From a checkpoint of a small transformer trained on Wikipedia: rotary positions.
Each number is 500 + 25 x the weight over its row's rms, rounded and kept within 0 to 999. Layers, rows and columns count from 0. Numbers have three digits each. The size before them is the row's rms in percent of the matrix's.

# layer 6 attention query, 128x128, rms 0.144, rows 103-127, columns 64-127
110:495508510498477510511508555488505484455497470496463463522492514523499518480502557507457511496540519492507510498499475492506516477487461533501477505451468472513536459508526491482520483490485461
112:506536498540523530538487510483483476477555485528529503499483514510488483505486494487499450511483520540443523562495528485488513497521465511474487493522474490500444516467496518491486498547483486
105:467480469451490467505509512524460507443462491480507499461519488498459523466449515513508538475531510464489489500522530500509511490487502512495476475467481492525513488501544494499520485463524512
087:503506478505512508540514507507518492557482517508513516504479500519502491476487502496509474516506484530478507522462490512510533534535537481503545533487488518464473520529474486508500508520497528
110:524494473514515525470479479499511470473469483462539519474544486499473543500484508518515510503470518476494476503524474483496500564496485511494529498481494500489486490517473517485477477478491476
095:516511512535475504518479495494555469536556497509485536471491530509492506532528526499513458504501499548529497500470502546482494478477486501505512551510468498505493510478525476538502514552477484
110:485490527487495486483494468495469538464483494494526500502525492485491520492460492483474521509486524485501455495518516480501500499497495502500473443538524486542506496480515498501504529452535476
114:487500483480492520485523528501520510543518479520503483523452514525552454514500474503478490513492508508527490520460487503550459511496538500519468514528514510493539488484491482477502550511510487
100:507513560515493491488486449509550474499517496538518509470537531445481529546503480501473506490519520537530484471512508523495488457473472498502470503517498473516505513501521449566520527508496479
088:487473481496478442477509523483473499478470512462508444487499473495539488461505489520513532519493478452475503516487516476502513490536532486466489494505540516485497491490477525485505436468519547
109:513484493470568493532473462523506525541485530508509519513509523519483482526503509503533498470500476526487549476511488508500529494529517475534535495527483492505494492522506505520486521540512526
111:495489476497470513487522503474468507523507469468510481536451474522507514493455515493534497544481488491472484490487511492488478491509550502500448469527469506500482467457503494470468519456507475
099:517522524505518465463511447499574471480499547488485487446542490497531491530518477519547532500488504495544484496473518506493445473475507492497509512520496469500517472472527486562515473503511491
107:494495463512476473475511512532524485566468498471476533532503471499498537514504498492500514506488476503486491517454579508539525504509513485551507542493495519474471516504444436461489541468526490
099:500518488499500517496486511527544458484480483465480563494485501519490542527453522470513467494519476536502495484481493549471498500485498514534474538476454513494460498483505495510498516491491473
119:496502472526487498501464503527449489476474513473518523525505483486475490489484536510518510499486494497499469557523519509513561532500506461462518521492522479517471497516471520473500492482520490
103:495480450478502492514520492490500517511495537487470489518507520528475516481478531505504522504516510508509492481519506488520523534527508493492520503484504492483514453543494534498533531477486492
109:496502524496537542520468497489482541506508511515489526499466479506495489519497526510485501481512483472493532508517488484507531503532502471522521461534520495547463523532502511489534480534482485
094:528490510504538506518531516505475506523547512515490435526500510478555451471547485492471523509494517516507525510496518431509493474523498502489520528507532477486509511511478507479497509480508546
104:460483507488488478499506486482460507429454486474507484459554498506461504501481521502489516503516496489477479503541516464482517510520494520509501464492510515529472472484518516509486485480516510
114:479490457507465485526527489518481496548507483490486523518492492492481540508498536491487535499514476501500483495491540526528553455526513500534454505495502549487496485515498455473523528474525503
105:475506515481495517494507479489536512554499512523488552537483515498538492509535451490456516514499491467490513495504534481473487472490502503546511480543497525487494535487493493491477489507480521
106:515495523453557513484506496508521537479518511530510473487500501480531449532488477455505484521484511538487531511508495482489482482524505496503530497521497480538471509492514482556522508557484510
096:502514478496480547498505544478509466510530481487446525525475524507505489504522478453467464528503536503512500527498541493496494487458469529504494554488492483488489504495486498434495514485466471
094:464482443508493478512504481476436436501484463432507504502520507522447513478481506492526492523501494494509499488559517523500518504494470528509511511478501511495497477503483557449500518485491480
# layer 6 attention key, 128x128, rms 0.142, rows 103-127, columns 64-127
120:566499485501491508476505486542485549483529467491496535502527518544496533541464533542496506452502534461489487465515474495477534534483453474540484474473465532497513491529466463509527503503520501
112:512493495524510517514471547470510484494510469500508516537500507509494461502543498518535467486527498523492495536494487490477492511506479512499563499531461448523511515483462546488517488530528476
106:534543524497448484486491497491488555488492519519489538490507460517511499495474503518474507507506515450456465475533475451466539516467468508521499463474494554479492481480501546509514497517523479
084:502476458485514515554492488490518480555501526498507483493519536468538457506538528462507482504507522557491557550476514499474505505569517517537517544518531496487511525519514519492504515550484505
115:509510522476506466519530490502428499460499500474480464501522445528522490486466485515485532503472519524525491522507508507482475554532492464437493517459573530481441475481526494511505543469480502
099:443462472534510519520447482483542491487498480507494538507467490470509522535544496482494480502556474540531484496484520496521481490485499515479518528516457488531477510478488524537489499506489515
114:514525525492453499455532504516462501521481504512505492490495493523493530495446491539482526507472500422503461453529501516488545498420497467502458444499475501483519502525498498505509470469522476
125:528448498479567525499508504532577503505490484487521497501489503498472507541499492497530471492480473515506522520461485512522503528534542515527518544500526462485515529539458478511472496516518562
098:524504504532468472497485448487534515501472477509519504469500471471526549539496480528500495511532458506512481446486524533506510460460487500498482489531468516510479531513496495541487471492500507
088:528505495486487472462545528522453483478495487465516424541474514485454470497504509521509477496492510498521528559503478505479507522513532497523514516475549493443534486531503457459494501518509503
116:498466484521497478481489508553487518485454526489485525511471496514473466521489491508490483486520492482480451494490511523466524508496518475546511457517488523494456513530497516527514505513528477
113:481470485453432505488527535497463477492487500493494515510495459522483503447459482519508519517468503452502481507495501482499530524489513494507459530505461509474498467490482521481504488465525503
100:464536500509462498484480465501542483454474475487512519476449468468517508502520486536511495501533467465525506470475508517501467483470515521482495508491479530481492476500540517534478457508497526
118:509452463494487471491554493511494475539502507478479444510512550496522504483529471456502509523454497554510514569478540508487488466499496492547503566503523512459532501540485468505502501467480522
100:519521468502475529505504501499497471481501547503474508539513491501532496499505502484471499489485523543495447483516497479480508519482466486507516485470476496478494473513467497526514518487515501
134:500519484507491477491513490492454514487516530480479480537476496515551458458449478489508503511475512535461517552496526514480497524534481479472498515482528532475472485468516500488506543499481482
107:490490491467511509515527472526480540484501528508488520513499498523527487533461525476471542441462522484482479472532520520493499522490495486499482482462478528472457480521508498532526551520520491
110:505537535471555519465501487512490524498538502549495513501523537477457477520506525494414493483542504518494516501558498505516491508527458457480514476470521492530508506503529469498522482498494453
095:469460512506534500486519513510508508528501470505533454467516541490491506510502487488548478526556491514505545545477521532522498496511540496514499521538516501491528516505505496487492508524471482
105:487564525478424490479518501493426514502488498490477480467515492517502511493462509531483535500523516448489459459545505471503504495454468469465470441474495516487505462502513481502530496484510490
119:521477494495517515508556488488527483488538485503498506498555533494529516507508493475452526502477520496480493505507531472495536466465485530536464518488482504523522491522473439496548512446474516
106:484481523504507480488510515451522472524487508500507457463516525442494502500562488502483515546522492498531507510509498487502501472466516499511524487543524473514549512530475510476499453488499520
107:474510486485485509519472492515518488487460464505512514479524473472445478496506537538503473508506469488493492458486480481496470483514496489537551507528501481543520534523491530496516453560525496
093:482433485501521513498511503479507477498516471498506492493492512521509525478516469474546495533499486533519522567453535478512496505512491476461496582535534505454488493496462508503485508466493534
089:420475520447498483553510503496474511513520512505484486502484478534530496496470506526510544492501509486514466460524529518518483531516512501437457475480492512506477459479504521516554537516498503
# layer 6 attention value, 128x128, rms 0.14, rows 64-127, columns 64-127
105:476522477454499500501515466520500524508452531502499528506528461518536514508488510510496517492538466461464524438504499503515525521502497501534508506492486529447507528511500539527478483472500516
130:521507499517477506441472495483491523526465507484491472527516484521512509505494520524524496546466433488470517494510559516480519502477511467530507477538484479504488479515463504475523473497446504
087:522514525524518512486477542480510470483510501526516486492508490503530487461516483503469487512484508494516525548492526487512499512504486531468491507509496451518530520483500503472488473449496507
103:482509500437467477500458511488499515517491496454423523490557535541457502491557512493507537498466483549485509472490500514533512544511501479504508506507533509519479476480483475483514527475496480
100:522465495533522507506491539507527495487498487463491490512444545482536486520527458473519509512454509504522468513467523551433510492473494479521516531509481500515498495511496517534515476476509533
086:484494507510514520461503533540487463510478549479476514509491453470519477477523465499455468521554490502496459505462545507489534500448501507470525496498508481486481512504472481520474476472504468
093:491498502502487463505519514468510477516511516535507521493518496517484586497515520505480466510496513461502514429543498468530509478478491552491468494484520498487494496489488509489498560534488454
080:510507483494516512521484542508489469501504538509458511508496526486440501547502515524472523505520505493471475467481496481498520489516513471479497498523479450536493527531467536524528459542527496
081:533530501550492514499501543481506478486474510494526516497468515530541518465513462487497497530456495441523538462509510515487517509464495524513495522498498485483511510459503525460490497460502536
083:527485509519553510478528497474558486490560506546501513504499502447538487500501502489487482498510534518494502563502498478496494488493455536484514493497513480510524500519499467492521495509504486
080:504482522556462463507484498452498527490519443525554490519479520483501552530493512504522494488491511481497517496515472481501494475525457523480468499522451490512512504478481503444534551530488493
106:472507494460475487498487499502491461528474535474467496480531514467453529530509522537473559489513474541510501485467518485545523501525515472509470524531563490527513516517519486519539458498507468
097:482530496516495501519507512520466503499469531488521496508457482508519527515492491500499488513469488432506499430499508532467499482495522494511495507501456506475481538514518559519479489511497541
101:507469469510516455490511540508484520498508530490458521520484489560524493485504481470506504506462512438495473469532504525499505505468497519493501488464527490480496484503483542509502545513507518
094:488507530502504507523506509442506495485531494544511494495517533484523526474545513478496512517531526507487542484524485456526484509518461523469531478516498490532505517470510497443504504515488509
084:501505518503496495504498541485509468500492514515520508489533491540512542458507486488475500519482503479504522492513521474537523514500499541489474521503514474495510504460488516466472493448493492
079:492492521465515519478484523530493476471480542469431511487477452490516457487499457487495505498503511518490438512463533503498517549476506495479549498490534514501458460503487497539491486480510519
078:511494534503455478510512502461518487503512508518517495475549536518489571489520509508477494510478498477490511451536504475530528512488500526510469498520533490522493490470486499466509538497486446
091:472515475501504493522524477502496506505498469466493496493516504520476560472504497474512512510495497502502494439528483521517485479483532529517460508474502550486475460495493517505470558486492508
067:529515543511511506490484502460533480471536478542531515483512511484522517462526498497500502503503524521498529528517490440522481515504468530453499477507494467537513494470496499446503505479501490
094:486527494452501515502471489524478530494451522511505502502497451538534456464481491511505494506515480432481533476502508514465493528519512491512537495499438515460487540493493538511448471479491525
106:491507479485497508547529498468505492481542479482507490466516517500511511492494516489489486502518548513491530503490462483541488486540491530471491531483516500521507509460516489471493522509505499
079:512505542536493508504522495449537490494519499518550490486502536474539523490526484474511491513487522511526545505510502474516513491483473526501496515512509476512526503474499481463517510494485510
090:490470508546521491502534511494510493510538502537521522491480489479497548526485506483493472496518522470514478514529503486507489471486480525481463491480551513488505486507508501507507543532495478
117:501456534491488514479502527500486495498478548486460521516512496460520472502544485485449511516562516497467437487500524482499525536472479491478542452524500478503490497487482466482511490493511483
087:487480475524490498502494504538454515485482505500514476510448476517504461513459474508510479504501494435510481511512504530458494490506525474506523482485468490479504530511483552534494492545506522
140:512488451505526477513498496529528515506522474519523518503473542461484514526479520470495480481492500495480528508502453512475510463499536504559475500491452512502518506524500514510528507524509489
098:493518494429523524505477531490512454508509520454431503487478470535505496501487474520523511495484498527510490486480515511490484538492497493460483523474537497522458468489529533524483510460509550
102:527451479545487496505518500492505548508488459540531481529503580499472501514516512486533470509526502466498524507518477494477487488510505508561509488505465473472548511495477482477530510539504484
112:523493510523523517444474501497515506530474506467489483547478482502511510512501491508547485523460453513498516510501535512461485503456498475545511492519485487483507467522467481509495489484458529
085:470510501494461456518493516487486499484471489528485496493512546499501525449544519491480510531520494445479514427524505484504543518495519520511500486536469491543504526500473562466518497496494450
077:517452501524522518502530512498516519501561490523512485523460504453499487549492502481517472480514531544513458558487488514469498468507473484494510491493497509507499481531499463530537527557511507
102:510496484457489482513478542493489532506502517456445521505533505577493498469520497483505489510461498495450487443511489531502496564493482508488509505492513503499463463469493533486495549463503471
079:506515503525514515498555515480530472506501509530532525489497502473521570491487498488475485509478507487514539479520500480520531476463490551527454522496542496490522511500510500479506524469494538
121:519431500533492459486505491507507538508485476537527466529533544478464489497520504465520506494490516499492500536517486455521479472539526480550529473501497483499560500523513469482534494543498495
110:469563519521501490503480456513475448536491531518519473468496462497466527463507495525468537506492483492554520491517518482548482478499533477464481499511538503505496522514554496501467464479494492
094:491559496447491519503499508488499508501458540490481525497539505528540502476508472495489516517486482479472555439508513525503539544477472516533503524500488510469483512478497516500482483443494535
104:523473510487530447483464545486518485494532509516469504506495521483501487482536511490494483496498531488489469498523496480521500505510498517462519475519461439570518498509468544482520509516511462
090:496547529509506541516485518489475479484467522510558502492508480516525501481487490510475479517494486453485523457496513498488509498503499520473496520511437471488479524464508529482441467471488511
095:506461492496516475498521521476535503527555519495438529514523531495499519512540507466499493498494523534482475502507497513518505505472462515494511496488560507505488470522499467507539547530504474
081:459506509515493461501487460510488463526483511492520467487495489457466524528514519545491545487510478507556491496481520496543500460526537463497473516524501508504521518531519494534494465502501516
088:501550504522471505486500518485474497489517483497477483493483483550498491473477514503541482520530501491494539496490463476527489511486491524503518477491532496504497513477466503457503512504469498
075:471470497526506464501509466503508505519551480503460502509505504474467525555516515491510519482514519545515435515508494521507487457494513497499480482502550528512477477528515495535523532551503474
083:502498482460486515512542482493531518496487502506525537489511456571512528510471502491513478490490485469519504482523484511484481501483496530542467521448518552446491459474524491527486548474496534
101:474535523533510529517518497501493482517490530528538512495463474464518534536487495509505504500515490464521526473492501493482503449495498506501477521503512516471496539520550510518484487520503564
118:494499530496541516478489518490492470478467522500472450503502497495519489479543417461519543510493509551546515521494533481503473525512461506485546494490517489483535458488507455520489487471499549
101:506495524518483519441484517498506508524451535472490483530506465522533503506523501510511474543516430499481496505491562518483516512462488490505524486536495482495486494490462496504505486484440493
080:492518520535485497497532492472516446496502498521550501480502536450476585486512499505478511508483498504530542475511507485520537463478505531520456523511519486513523509504484481477515498491493514
086:509442473536475450494497508496509519510531492479451515519487532534488516512516491480503515493479510498507436492519516559501535505463508502524501486502555516503480478510481505510541534519522481
090:476516528477450505512476451506472529509483470482516500483558523522419516499511538531498537476518469540474509483492499506525521531536526469494481489518517530496498490483498496492501488484499488
093:482479493504503515503502449499526498505531452491472490509492529479459518506521517486532521482515513566535498556488479494501474472503519488506499487488509521507500465528500433522514524538504498
117:491491499483498478516487517508474512482484513544464517508507503485509483467522516478437520512577526461446466471525494491487532512503509521473543459527495487523473545496480537479513481519516442
077:466543470506509493490484469521493480496460520510464513510462469498528513481525511499480544510535467465531514477490505492513487497483546498512510504494475511461527554537509553514478436481511522
095:506475501486514511496507465519495515495501494530526489502481451470522435514453516515514468481563502502479487578486480456482470499546487470475522482499465505491511514516513498506499471528498469
095:538484506502497502513515495452529526474541459503506481510513537513509517527472505476552494479463519523478528523517464483511467509530466519516483507489490510495519459464509487472529522525492517
101:516510479528505515504510490501494503498532477479546503490491475539482535539444503526537463483422493501528519524486486518491458476497499512509441531469512526463488453495516462519489538509481515
087:466535499487489496502502476506469501486479532538503529488505487461525456494517529460454534514588512481476526477524487492502548513505492505492560474513506495532500570496472522472500458500499495
091:449509479461526494518524461524502510511475485484510492492521465496493526491484504490514512498527488499496498475526493496527503487503523509528474497488511531478516489520502534525470534491501514
091:508475486483508497474474504543484499503473506464443512515478489507498440515482478514507516489526486496495448517474512533468512504507511471496521498496505508494491483521497509541508477485523496
098:489519524504487504511517494445518480491541488502523482480523508502506529498501523511499486518497522531498547504498487476534499493515484521479495514505525489540513522466497489450502511500484528
101:462484502478502473510498490501537487502491483493482505505503524475483560520540499482510543499514499518514485456505497509518502475488533496531496500496480522521514503547466514540495508517497540
097:521476482572519507505501549508525456510504515470499522510456492479504517568492481514487475511478496493543508506453519525482492447465497515515467557490555498478528525502528474519496500486506528
083:496491524525496484516519502455510510469531477529517479485516527487517514481517498486495497523509537510489525510526486468518492503505487528482516482520496476528513512468485509444510499507494478
075:475470480493483464502497483525481523512483499477475490516478506499461472564489502507521502483516485493507451490505504544484516499507517464533519489497507527499503506523480508548522497543512494
# layer 6 attention output (transposed), 128x128, rms 0.142, rows 64-127, columns 64-127
109:517493451539480516480485524467500496478531433491564493484450509515491513487502522520547487505504490513516484549466479482461493489507482497444461485511507517502482480491527503451471506535500484
118:527522508522467481475479513474509479464511540492488426465534490516512492515524481527479488510489492524489482485541500519508540519447493512471469491495511477517483459496499535500514513465496504
086:500470500459522482502501461499491531518477519492484501536537489503474483528498522475507499518499461516473535459542518510499511488525505474516565486509520483490508489532497492543514557498489500
100:533501482522518519533530479499504481493535507532536485473483482483526485518485485498479497498504508491543485511504482551525495461479510549477458495466492480493507523514545513506512479517520516
102:470506524425500510535516487540476471510488562546467524467550492495473500475506497494466490493490512468548533502538482474535483539498496550499478478466508474499498483515500477522488513501475465
090:484518500493485537525531495482498446485532516491500470473540515494447516483507505515477486526496506493509514520514499487531504497472471549474414532454511461498476458536515503485498475459502457
097:514470510514505498473469500523493532481504483480492462488464524498501490510499506515509540523501489576452504528466518530504492468543517438514574500535522525492488520531498480503542457497491545
082:487472488453465520510530515509481501496549462470482460509533489509481501428506492455485474539498494517545508552507510543523507503478488556518452507474508537510494489488509503495512501478496485
081:480476481441535490495488449509490512538493526535502518512505487470467498491508538476508481537525447498515498492532481451510490485540493464470590468494554478481528510532500475548508510534476497
086:524490548500512453475457491498496525491453538498475483515530491513480505511503478517502506446466485498479516473537534519501482505526539489515539508531505494517497496504489502524502498468515489
087:506475493493529427496472536517508536507461527492486498517525477495534507487487488478536524511479491519457493498503529519478484528543512472528618500529513545501521504482488490534521509500529538
109:511498453502486527528511504487491507459561460489523477464516516532510483481502488459508467511496524510477490519538512544478486492470465548498473493484464488526473490510502565497507513498493512
095:472469467488468523506514503540477489506523455500525523504485515501482495488510535477518507563537495539497512547461493458493524527539474457499505490494518538484492470484475459495493514544479499
100:492519550476475533492505474506495486504518500500475489475499520465479498507506514525470485546512489561533524507471494491519475452542506465540501518559531493499503498532499430527528464510451495
098:500446477488544448485491519545491515529457521487495498541509482505476510485488519506524535506479483491488504495524538515479496498564513455506596494505532506485529507514495477518524509494525531
077:511480484475537494506489461513490515516499511492505479510500499500491489535501535490516500527509447538482525484520499502500499473541497451492588483512524476501503507534506496528519534536484524
088:505532515482469555516522474486497458504501526496483514492521506501455505492500484523467483478475504496538516492496482495513523499449485567518382525473477480494480476507514490474479482459518469
079:513470480500549478491472503527505515500487519486497475492490504497515486521505501495519540509497476554458516520501529514489476477546517454484601482518519504493504524530505513518524501512499559
092:500535509496483517492498501508500500508492508517511499451449512496535513502465521538509502472524495501504465515461468471517496516506484469509519499529485464513498510519506508495518423518504499
079:509450484488540440488485488518502518528445541492489482537519477490475507504488502501513528498473462492472501478539528518491517488542510488517601508506524500493527514519504485538516508483524515
100:495481452542485516491531510488494488518517455503544531551468482499472500500503535489521488539504491505525501527459483467493524489507482483458463494466532521472507481479519444469478529541511495
103:493464478499550473511497498546481526531451497493498540535476489486495508504495518484515516491491494489482512506486532490474472475581524455515580496524509516484518535493500471516503502529494526
088:509470500479561428500461503532501526514454550506491500509521482499490505494496513505513515484488476488474500491550522498495484511557521464494609480512516497507522505517491502526514507510506520
090:500508545494470507475457505505508509476484506465468471484498553507522506525513482522493535507491500544447520481487522499484500492519513444553539504559491510513476511531463500503524493475478519
106:494496478477502493510515520477506472501510523494478478481548495501442525459490500525493513497497494479517500521542509500505491521478468540467435522462509467508503433520517501462505482441543481
090:451508493479463515519538539507475486512509481473484523533511483479493499472513521483503499576513514516494524505452492446507520519516496478515455514505511538477500468472479444482492510502461490
136:524492523497516520480470477467540520497536438514525534512467517492543474545499526465499464514512484521518516486484490520510471477499507493515516488555492502504506540489511495477508524549469503
097:508519506496475558501516431550463523515483491472508532504484482483475503497505473515471464466449502526540531493499488520501522476486532556555462497528485493479487517494518479530480479520486490
098:495470527479523429479472534464519508489519496535503493495503513497535512508494520462503517517527478497506478512518467517487488524512486449473537467496530511518505497495490504492522542512479522
111:530531537505449492493472507475512488468516534512504459464536502507522482508528479519474478492497509516515487475538460526514542535436493536489446495479495500523471473485497542506496520484510487
086:487460463473539499500522530499487481534510520490488456525521480504460513476486533490527532545508479535497508537500533494524492493543483492451561473491557473466519471547521480514523501497495520
076:491524570513479477486480525522509508475462541484446520466525515516528519500508452535459522455470547486492514506508516523503473532474542517559457513521465527525479505481475505484488486469506508
096:509497520529504525503529438515500464505531484522517506466476514458497493537515496507479522495515494547572518533474465529519506432519513517504460492508514491484509526509541473530517482535497518
080:499475510478510472486445475493489550495475521510507488474496520517504504509515517516527496498509461513459500505521516483489472489551513436484611475539510482522503507541485525534507472520474505
114:512491519525507448472480517455554492499513485523512519505519526530550490525509504488517510502500496479492485511528486525483482506488488464496524481482504519518522488472478519460510567494505502
107:488505443525489553501546485536497481499520471472519478517496527557487473517480514512526517541507535499432496476485535466524534476493483462506526499481505499461507519530461516512530500511498477
093:515468472524516495494491463484482511521533468550565508499460470508488491491503524496533465509514462499553484528504457485509476468531533493426504463479530484486524495505542500497491502559494474
099:512476521472526478500513496507487516511481537480456456530547467484447494479493492490471515517471487526505538522506528546507516476525509523541532527495531503486496479513517441551535499449518491
093:496449466500512488498498457519502507528506461493529517553488505504483499516511534473528507543522458531497520506508488493485539504531484452490552474476529520474514478481501494503505575544497503
097:533507578521503501487470480522501488460497522508473467445508526501501501527511459535462530459480521533522514497515516562513468473516543498522476492536503494522485512515501504512529478489496514
082:505525457495475566512520538484513497470531468473503490479498527554510479483482503482499488490505545487457487506494514505495511539441462524516459498489463508505470482507481534466504509485519480
089:494475483499513450494504496528460483512474525487491499532527468465476509512508519491523517536487484508472501485514527492488532469560506459487566500518529484473524530505497492527532479496470514
074:509532538496466533493490546512511491468506510471463466440486520513534500486477464526475509463500534497483500498470514525515484512481511515550451520524453501524489514497466503482516448460506505
090:518538526521488514480459462471497535499489485509510538476432507504541491519497503529500485451518490512509483496473466478492482503484518469509505479551471497521489540483513495486477465540499514
095:510450485503457503475477487537498517479503463473525508514482549541498516478528513487501497517511498491460475516511526481458527521527483463511542470497492535505492490482459508485502497513493490
112:525519500465503483511472507535487478530478531482501526522538503544490507461482488528501506488444502486509533475544479508504530529476513528555471489470478509497502489517477493504494530500520483
103:514524513508472496490491507483506474473513549493498435468557495503482507494516483524475491515484501516502494493550494517514535519456475528466453509469518472508470445518511529508511502459502492
083:499474485471528450507464504507492545496479540511502477493518493518520503495494516499532514517511483508423479498540526482502476527540503457479619488511508490514504489534483547512512494504492513
088:499546546437498557511503520501505488481535545516452488433509489471517483490490476521474483502512512515525522509486481511535445485495522522513467516509490483505509511511490475501501454491482499
094:510503448523496518509528538475540482485534478473536492478479495501566505513485473494519526495512525497488467517483490518488512512451482549485456500486460519500499517486522559456488520512533515
093:529538540504495476515504531510500506493472543514488500487504484507543519483469472543465501444476552441485449468515511517523501538456514536533479528499468487528485516484499524478489431466540494
110:487476468471514515496522529491498470527524505474490449533518486504432523460489520501519517545513468503524510529491521490508506481517475511474489523473540473478517457536513462480516500451516501
081:492484453464488557497543533486474497516531455501535480510487486520446504456470548497533476545528490477505473500484488472502535511508462512464478510479521490494494477518506471488477487504491456
094:500525502559476479471491536475515486489476471435500500560524503512493518504517493502508505480463524493481514477488516492467521510456504525521457508517480519503487491458488497474470552468518512
096:525483513500528435495449500518502543519451508503490535524477484485548492511501493487502516465484486495492493480504496518460480503525530473530570493542484542511513536459492490519491520525511535
102:502517536528461491513475473514503518481487476519507542481469516485571469544525474492491501479505520524472488475470495492503496510485519468530500498540469533515491553464479514512499489532489522
094:496471449497540496494518526481493474516507505495501460526519489501435520475491533512527513540532482483501510492510527464482510484548491487449521505467527465473534473539495495491515512473500492
090:512542500520475515496487527470496515486504493478513492473450523520526517488484525539512484471512509491492477523457485476488506496504476482502492501530485475524483485516506511472516441501494478
096:498544515493459558510533492461506473483535490502500499489508510500490507494497482497463469495499515493540500501491461498519511499430474570500390516478481484504483477492516497474474499468496466
098:498466471504550450504497502542477524511458520487499511521495482491497501506499511494521520494482494495466507496514544499474492490582528455506603493513513506485524522497489501532509504521501522
102:512530489471502514505516542499475520490498547496495472453476471515522501460448513536488487454491523469502478563485499496533495545507485509492500495509495490509476483523512494479514430482517476
091:465506505469470542536504446537457506454514464514501511471501551495487487489537500467495455502496510504487513506526496476498474515486475509483497481495494509512466527506488512535491501544453495
094:502463481481551439493479521534497503526459542486486483529514473494484506494496524501526536506491473494473506497519528493488492506569511456500592498503528499492526499518494490524525507488508529
078:489551503507475543518518544478504474471550485493487499469484500500531489476492477500489489495504552493519502523454478489506483517462498534503393522493469517499484492479492490455489475474493477
# layer 6 MLP up, 512x128, rms 0.146, rows 0-17, columns 64-127
030:507516501525476494466510477445502518492512524495543498521502500504490544503492514530503471542520469493507531486510506482460458479441506470507491474525493488487507485514473507477482535501451483
018:505493503512510490491505512460509507529506478485493512553487495528482555503467502504536481543495455525485492484538507503499479492459517494543480491522456464512485456541507476487476524499449508
093:487512522502491529510477484447545463518526458529535510510514529514504520530488503513487470567531445508471541511498479506504510459502498518540486511511477522473490461482463460483462554531433478
109:487516488527518520499469473482518498519508489489516537537501488490497525497447482484476480550508479516492499488574502485451472475500521532485519518504465494538454503543474536491522503502486466
114:531490510548483518509456500450485554534484491498560468500500491500514500508526552519538461537513490527494464486471513555488507480490485512511507478529526466480522491506526521509471501527482496
118:526454523485538514462516534508490469503496475461543533523480535489556486499500550521494442514481485499467462495524488507444464494466492475472506480517511502480488501521508501513514508521425542
094:554538505493495489490500502466513560524511507497478490516529493541498453471528466524499509502512503494513493487490532523495484528505505513545507472483508504498508501535465535471550496471475472
109:497514488495479482499525502501467498549473487466472472490479500467493493483457535538518515554437473502512512533499516506471491466504547496513508481500507498468526453508521482475532499488470529
117:471504480499491505476527489504495484537540474454495488517485471453470493544474502520492495517508486504507499514485489513460475519466506508526470512501522492516447486495459447458477527482485488
104:497565480491516503474491473484510486519548471467549504494539461513505528512522541537517549503498490447499485510488490458490496529508525549521488518492420487490527479486458471508499497502487486
099:471462534503470491467510481502475486509506503504524481482511512533527539490492516474493492540501469466501440520487494482520503505478459462527470495502523521518509480465525508523437511533523513
122:481524526473463523494455485461584488526512476523474510556459513492532500487481487491475521521476482447510522469496494503486458510486493463540504492502529507538535483533490451475483542488475504
102:498496468557514490495495477507455494511478475474461504510530521488469500547552537505484510488487486441517487510538491443488531471464527492542520497511447541512518471519523505489517472501461481
111:548526491493474499499479501455554522496525498513511496510515513504538502523430507464505455531509456487503498481513489493524496510461477492498509496473518532527493497522490443445478484479500490
099:482498500495473537497484504459488501505474514478519494511451505501586539484471506490495485517554504479477512517507524485508449477494498533504498480538491479568519487480528473478492538518497498
089:513496499540491526509513486498521496534501524478518491537514488523461481507496513514516477523479483472514538501550483508501502449461498523503516505489535480515470481507475468494466542526505483
090:486509514545486479497479453500528430489505474491545497508537495462464520495501509543495517535534499528531525522489485480510466424486509469482496537501494515538502478494528515530497467532478488
102:467495514507513485508519460482499519562474463488496503534496498508528467543458473495544460490487495482510537440497501485512517534505499516521503497477475491538492494542489504454529504503457535
# layer 6 MLP down (transposed), 512x128, rms 0.139, rows 0-17, columns 64-127
031:562492498519510475560490473537503535523463492501482519502500541512496505507470556533461505509479512450475484513476518469476455505520508506498524469542495521519524489487522524503527495504539502
013:482486497500456513486481507489550471515532497543493519485472466475469516503518491487476482494483521497504544504506515536526488519470450543488516462494501501431522502487508496486486470505520490
093:490494521453501470521520559516528483465483475540522523517485490536485531499506522476461476496499525494522497485449519466489483522501485525478499539464540509533507524478492537487482539528538502
109:491537477504453476492494509549512493481514546546451520439504498501479478525490503508523475516496519509522463509561499531554527541470474499505474519496522509493536484527534512463484496463494487
112:485467508524469516507483478501511514509468480521506533506513534481485491501499522480497479492515543530487504501486530515521469541468513513513512511475524519551552482492470518516525449468548518
111:526504496483448496517488499497544452521459511465527479469549514482482531541503523516503522503529496510514494520502515511499480463488489524489510536504519536526527478490524547476493479510502514
097:486521503520512461491476508529490521524466480507503522470509518525472490459538471536471516470489513527500471533495476476537560516521480472560490535476496514469473522515496526457546496478525513
108:460512469530487485500473531501514450527489488485495496530458494479481477476525522479486517486489482541514511499465475465514496522524478558513453489517463534451481470474487506537524517462499550
110:478459523484496480481450469536470506515478505564505456456512488547499523483450521589503493531520492493514462460550467488496515498516535513521458457485494510505531511486511493513530506517497471
105:504550466497505494457490503496492493473478539475478508514476519438507509503492474535504499505504519472483479517464519484464484510493530474522529495465487528497524528476501509497508521532489448
101:491507526506496478510508478508467510506482493498492530497535485510497483481482544507485506485544492489527559497476515533508526521552505489517469486483560506530508497510496509581469517496523521
119:519491504504442478481510481495545524501482475487510466516502472547484497436507511508479498511512498460481481484488475523478517544488483528486514519545524500456515505507520490499488530468511510
105:515510489494492516479490487475483508436498483458519489516507488556518563479532507507553497520517483486556488486505532475494553546529517516508567476537484501514535508501498481502515503547500490
112:538484491493479495500534480490469508428503504479543473450520466441526519460478523471476502452513500544480473472504486508509534508475509459525525493468511513486513496497517512526528546452461503
100:489495495528488550507495470517466476494473482543475444506508461491531517502505478504494519447535470456509528536500536516495488464463476502489529501518527491507501497481523511502486555521495475
090:509482491520547482532502520550498531511494508500490546495482503533509499504515503504486512483514509492520498497514514518517513575542484532491478478528507499478486513508489511488480491480497430
092:491473464467482507498503506502487519494537504464507521495468467511493507470468513475514479478508486494517546511502477486507491564507520531489498495487472479485522486486506573479475511527493454
104:492527502530480501503524505504480477490502494534548497537481501553502533473444515469486483532542497554505463540500537476510502500498496525487478459540541469479511530466512525491458516485489488